config.yaml
init_std_o: 0.0
learning_rate: 0.00447
beta2: 0.99
max_steps: 3379
Each number is 500 + 50 x the weight over the matrix's rms, rounded and kept within 0 to 999. Layers, rows and columns count from 0. Numbers have three digits each.

# layer 7 MLP up, 768x192, rms 0.123, rows 145-212, columns 0-95
542508530415527563576430536446578466476477478438501432606416459444499535417552476487516502548526536587532511454495596436561561574574511559557512542541484389374478523500538485459605473494559460554522496556454475577567378454489430487517501527468524456511487483583532512497457488546501453456
460444386474528566522518510459462534504468459545628505556527503405537410527645581470491498555482425537540547417560552504437579464484563523490536426522438500545464462490449414538498497437570391492532477457505432446512444592399430545488445507532471539501512509536417490506492600498516430542
531407496590509471519449435455490533585490448511591522546538528491590502488489517450426519543446449477458488464541564456523540471525561445444476561512477597592536526512586481479484525460482504494471531551509672443521520447463496515587541445404472529499466474478430470512442502485512504450
433512567457536462552446424476564527518431543429581509643509597516516460414517577541424470473531517431484492530545496576445503551504518487450453520503466506485535487511462484529507572514528534549458508422600428526505509453470459546501551462559498528483444464403552490594481553488574554513
447564551484426597507392552483507505493450478504513511522533380391429523460529427490543527556440533440506507394504557566506511467493533535372516371506592494501462526498495440488555490534547507436460597500514526406455445538469418437546498408539466482579522550476514392578507438447504463459
451436512516430579459466452414528502529509526554503516534465530421485547544506530520557579561537540490506438463588445462542436428531535546507478519605459553456497462406430498388635555577485542390436487530482543415522514431575564544480500564528471509557501475499448455487495500462550395495
415533495463566582541521446542486431473547587509428449498409404512523448443528461495450458376412530497427523471519471476473444443536500570500521476511462500556468501454513523493467502478486507537507480561452531496478463349535389530444419494548428426447488495436468496444581504449500525562
440541468489457577548533487399523538485599570493567545460457491542462523563523508381466414393480393566512493385426522574401509526466489418523521571415523543482527573508555541545501456513453554472553422619512498532470518477452521496531540527528455479512501478475422667470462544589440499477
579535537478452506374463481442468403467519513476399458558545534489491537446526526470502465510531393536554519515525554472543502445364430531516511526477540478434487417569562473538486477512519488450590500529485420538445488529607492498448426448514529515511453452610515538423473477555499420527
420515425516517472591484462508534461582551422470549385437440560438497428493458491484511442501486520434512454528469413574467480492460580501497499486454590552484516490433508572536622595519450511444470489465549587500572449517549490504510447447577357388481442432535511584468452464558495497527
518463471522446529487458500471405460460594461543462565481490606522446468504466464529498577609548417424500528545569474486457562544545503496535498532473521511513514482407423432509522489534516560565462449402408518487558489464483539582530432542488500480514480509447564579507484537500500627483
483546470546484397477338458554483497506455469375479426521556400510396413521490444523584496490529568538436537489476535518478552484490557456614535498503578577490450599532461530509515475541419491453645593617637515479531474492560494517483397520465511506504551475463475497474479519517472423466
529460535486515491568473544496504482540482521414454442566537531476473530482530512535449532528537461380598501502557502515527490516521449499517492501439539476509580567502516509529503480492485471524476595525538505505486441537548452448384542569440521462472528454482436516445488453495519539513
488454423523577437484450469469442496556522447417501488443575476476504420494541471532481583506600485515407483497462531539486506407445385310561510488496497562452461571488489501476437520504511476507487491697491462477475477530456487539385507376457468441546555481393467496647443561426492572481
488518442522661605469478558492517445543544410492494574530502561526536512496524476410519517530413497583468511501477470537458484429498477490619543474457623437504489527503500608461452542453481595531472526455471483551546569474563475585481554586474567435548513499545534551462502476383463546515
561486549526462547504475514458504490496462463463543479527496508465446524500491470504518516568500468547557447548468468474495435392487531418457473544451445508556452452440488458545488450553509469568481563447492542473529494478526483590572503527525498546538463450558488537450456471494473545489
520519530516479533459502489555530513451567535518542412510430503452460515435428552545507516483528580480409483546481530394529525443504520495452533446533614485538507510485525569480549450511437567533485496491581505505528447492534507514486490526464521506570454507404522427463475492539485400378
576498551501494515447510508553524428515529465530477480583480399503494474466604500489499561545484480541502527517539431595387445538521557483514613487595476485433473565446499599550499471439508594499508509522526522541470388522481513520538499442486525534495551493528532473469461478491526530438
488504537496499460519532516549466581533464534492509477437502469432498503519471580495503518559537543518474509457515485434511539468555325543613476524535631499531429459546536437415560494512521620505491477512535504424492489467547582460489490525519495455438510478450545534463479509489518498490
461461568438584526513583581550530458460460479455490628493478505463499529494538460580501512502513446408339496505479586567447477519449490522464524511530493541500544493504575575476355419508430583548425414584516535488507446485518491548555461541585433548508537511422521483594440532579535469533
576492563489453499465468537436617433403501495479577526461446438481512482519498544551538568467508448545463467437546529569422537484412528536517541513499569496552572466492610528569469487512594541463513554501517441437556539527482614501537425414534477574523527440593529461377515545469532578513
499513526496557498529562517547484469472516493512678538463503501486501464452483498463445680494432475472518438423540522481426461498542517444555533492556453492556514572478494514508485481470554489452554439511419509547420511472551592507498555515484485590465554507557557521484443454525560553491
471565465522503518534454509527502429503571492544487469524579584559474403402492515507446419463404526544488512545551505524515533453479499515547536522403574473502472495518490540388544576447486470457531499475531437451495585519581502595434397540539500484480445523485429537531456515451428484376
561454457488471532482499480460478524559591590411510521351420489544562468515490447524558434466451569453595519451507454566485508505488573392546483593430432551491516489415418406553524500572553462391499490491596429478550523481451543497530495519553524542558534499461434496466475587557450521513
531448435452499526529454508575474574510481479500418505470487528530464469470590496525506424413534559467536499483472445497515504483571490456491522453555535440458490433442484483548504479461589514528448526505498448506518414525484521439541568420483474542617613492509500454394505520459576518494
529486499504579477516511624557449528466503475519505489439483552517522503466474386553541580506510575568525495527528467447516454464471553519369562456514546522462472467529464471473475435434481488474517501448485457533456515447510541520493503545516463568474537446506529580473483581509635488509
476439510472569468499478501525455472468583486556473591565506534471491483455516492500563475549441517418488537413503536498478463522574408427478467479459509466449474510485412466529510498544488387498582431543446494502499512569484513452516479529511483498460553507453505433578499465459491504487
456488577473485503516476576484459549557581533538535518546488414522467509533455508506502492519567442548559458526518474639456554476499501578467512458444551438478486508571520533568367473516464487405503574548502433571577456487512507457507501467590454506479498458423533384477555573486542480401
429548483537521569561541442435464523472493583456471457513496536485413477520473450484416538493495471505514514487518505566510494520459703480554546460508582508568442503546537512546440530459478463475540456521512482513484505433539442456461517518533446384520491489456469535480535492458651545559
485468494526589512501475561411405502531481536560492582534450500504458478470462386472461542415390459428444511516455505506520527516528498522476546468554516542493525503468511458426559577524552513493527577455503550420461565443432457528440465512485531497550561467583483564430514546448502406553
479467453409558528493453496470451497539574490471500480506539479430483482456414524567401550561518569462519476534514539481458503506473498545563538437481462427574493562532392484489457552500502498460516520467426567516499489509526541531547519422484483558528423528445471470561535545496528473608
450409480538543505516600498510488525440415518518488542530529510481475416557477455483516546500400490489460528537435509505489489541536515438517586518486477540545513540467482416561507435410487552461492453593490568512564455538509484509598539551453477504494479610519442477512503567550547449646
437498438534479519472525554521534596486458536524453480477509476470516471554397512652564606505444524505395476424525578505488465521508525567521460479586534571493588472511483487541462415506497508532477415481535451454460354477513479612524426420505408560546488450477513454464491443442433552428
484520506369422525408489409550489529436438455583589471515483485487369412482518486620516654580541522509516524468433512493548517458514381506544436505581505574464468440526535453401521390490449443517618478538472504489484488461441454502460482526532572422480524452472558550444565387484510400545
492561431539543481636576497530464499436516476455475573527534508447390526527507420556473553454498484504560493500609419486606417492457504535584511433616488517545522407450533448501481642452433521548554483470416584519487540593461403509504584423530506449555519479559492517458540495443458501510
557540502467453582528438510436459472483502503442517454536512492427422585569511439473428488481474475419425479542569598480456564467479422449472459487476445433493552496554499544554530459620538544542493434343407413462564438474532404554562481518345648482531526550466558538538458541541491552455
481555478537554524474403524455541469448490441411532567563551515454449486509511490426479431552478434442414500490432526506482574440492458552493505417453560501437478571434556463452438418551519470515500466532507495530523527398517456606441519564584490538455509531463481430483528548555547454529
490503444459476547429532533504459447542507571537480519502425535499495429420533565373564477439555503522534483554412456547544563456449507550460399382593488543462551524514484437549482444537515535464458472605487513525485467597436516468422449520483536480552458501420537492476485508421476572404
453463477414583366463493503505455434502506489462493432562559543566468490472566464541529480543556500517467409492579564572400448445563549550507458448490530365474535485450546497477524513475519531464500510419474407540526510570468465514578526476599574584466568429602504482448501496530429424490
517460436610521485480423477534511453509492428477507548442521402517543464453488522551465497476470522469488503482520567515444545608498459460613490451481506507550445561536573514482473439644514517520509502456545519607430500547475468506490571484430418551467464522512501571435500500597482474457
546446475510465536484465613419482429551506358478536450520533396497459440477490535460508391480429453502516474478460500530475453492483565453380560501422567605487506613455549468617523440489629553510502515423499545584491536514489423486432467480525657563494541538486520550501493576414459458539
538459542548455532535414586422481484573481513501598392483587533434485443465634482523520519488602460534494509528464484502591468508523487436571393511500495481481438447493442491511527525464495501470489477494475440515578452548513490537478540655503465483503544535513449445488504504491515499508
462485501398430595547562521522473477525542591542463499452488518482512537599490501446411563495470513463467428531471433521461570486521548544485462493577555552582551476527575462556603426542609484462519533558495529524537498445520440533499485526515497477483587453466458542476458496543486614451
528477455520515511405476534447461527558491497432478549518514479472530441455520590501503548495551527550596514535502469602502443496483578442443513474366494352520520581470561466435537463490458485470439518455490436474486491415518525576522499538446573637427622472563456558481509570413587457490
454477499480561458396490489440455528462491484533471511597494465582378549575458470544506454559417467532382475586553545643524488537530422497489539436422567489484542559598551522554449478561479434509344490494594460459553528482476446451364476466500480516509569519490506499531441471471481513524
479619483443474536495524521476441455473467499545509452528461496443390502564518505405570496499589568464531462449496498572519459464415541531429569490503414496488483544537538545525484446482404475432597496443540421470499549448490461395629501449468494533444425524489460506483583484517417489548
455559524506578529486449519505430452384493444498496503460548510536546413492483532495460502477566446552467459448516534484440548548413471524570582567500384472471569447548495479490512550479601492417552469528557487548574529560409454494459420452477583545528567535422548472441444540539614561579
485477455591506516436417503552534536512546444496487489457494417393466490496424553516562580490565481452505488482482546562474558450521440475589506460498537541455361534496554393530455517515422537542525570539455556514489516478532416516533532457454569467471548439470560352562521433454576473435
473481453555469465408412540511531637495543500510447493526482477554529459539489424492511447499562440421489505518441497536460460615558575432494483524469566455517482463491519475587522470535526424454569501485502597528381532441530424517369557434527479515705577583396597375482574501467497491571
518549523441462448537558455555497547462582450522437581501547561469543535517491522548413568502495457496565506561487446533535475409529602534499520435508562504454483472503531498529528490484509546400469457509499506419369462489433417484614523498517487487496395535510486592437464490525439525450
386510480544452476509462587591533549386597498472533492506461493477365492448511469580453473494518424546522560565550541457483519489479462482456515521439493440418570464620454518543476551582554542572476496537410580501540550456591450489473454556561575495523463492571550497500449407500465578487
623413610427516454483465454483475480512527497474518496610478465528528456468575528474461477546545538496501541483535446595488521499524455605487485562511496514469497529536541561492477491560481495515405565475543441497483429528499498504522480380550554532553519443537518518468502485526538514563
498509495521476548538441502434437506550429433387510429505526525567469530592559429559509462447525513527524541539584487505572516482562525412527407560403437504499487542505428445491489463536549482576554480438479335595552465479476406442440465420425513564423477626546561539391480485384538474538
542460503493552404496479631439418450495519409445469536501525552469594495509419499453561495467495560523481543454448429483412523497480477488507495485525561513394465466505542421491443435518533475484622540518485417560556530473458461665454526457492517494541493522472465508466482537408552479418
432430437464610591449551484458486539482469462527489523405507544509454514509539472572560514384479510406453484482547452401596577523520430435461443455454530529452500496525409501405463476432583522554514510577515500480553581564481576545513518522457511497530578527482502577586389569505552507478
513462450577545503530425478580404519536407522560387491542499471515561447452384526462419495395506487551525498425453528491478500518420392559491459438428566575546515517538537510450399538458509540457560519558526474434529471471507431501425554463514509601473445488576550486538490476484543456482
484630503482396450502472540566524533410506491439483469489525463453473446605490573538609546523494446510487479513478522444489482437483496464464487408445442529486537498448499434599470460530512397496540500579448468440491569470549419443448476548493505535499536424459508513513598549407476595546
411452499447451501467519499474486483464493555549462487535528494404522582462570503396430438468427528470484498512500484460418459431555551398548531489549507522491534481453526436576504440583418453480494496594482478468530467556533550470430522591475498400467483510508611542420476442526575476471
423483463475496413483412417599432409539490515602522559569420517425539514541497507442505535560506479507566495506534448517444524493542458547519469477476509514472523449537484471484527507576477530521509522496483533488491523517550416527463483474451469458435432458526491525514484506514492505609
544441495560528542463487440595541494360563492512563556474452489530513565521533584417473552478555503500477483538495447520581521500523488450524485500477548509542532402557525441483521462501500487475481597544485549565499574481477436534529484471516507594407480443480511543468511491520473517505
607404473540421483488457423436515519482528468530466451446567498606514570550569449488524490548559406520530472474495480511429477530538532517535453453504551498385595526475553446515559405507575481463532483572433476525542524491494461541476486505458545491434467516509464569568550417546542511499
548454562491486454422523470489555479480539530455505601476483486485463546448474529464483533450442557490501587427566496538492492430529575485560452496472539499511477483571561610539423457533581558479549478476463509510574518539500552390415528377464501586489385487500475500515482500492488485490
520499455521619468415537467499608562474551516481473484559537492492552545424495434396468562478632402427476495439606485488491532622469461538560515447455402470619518443516558516435473459442448564441493472538435568546432478483535512523429520541593497486525518457501494528479482492519447495494
573484511435506476509418560480557481467509480454536459522494565510499591502546467507467510442577539440578496458460418545528450514410539558475487512466503449597457480430453504490420450529595464511623391495542535574563558527498493485438493595495562519469498449550523483567455552495563527579
542523462525419529599477605473501465475530286572506501482521559570449468476479562458502471415515511453505452518465449482515519494473512475456502419484599484566541476669472465517421503329486544486430410485537563559538529484489497498513460519462477545496492492513515491503575535401536482567
475386503522501404512463430521501526457471438528528522444531463462472532485543500608503665545584499489526527529517519531458516561513423487465516589437489402512564559562491600548575502594500556489501432490545469479471471479516427560531505514551462535586524546451462420496409455541521423488
482481445546483466495560535458529505461411463601532489487557489558590521534488488491458528552505523478558435474482489408531529482495676531396419480488512551479481523430448458512555514571487516495396468565497493563562444543502423519544530507453514595570410522501471541480526494528570570554
425480500667428545538554463537525417474558533522465580464525457467427318484553396354540566492491451510582483520561504621514563520530515502505540582535512462547463456524480518550423542442488518485541478623548579550501483505473456529449555535477403539542429625491561537577483533458491507461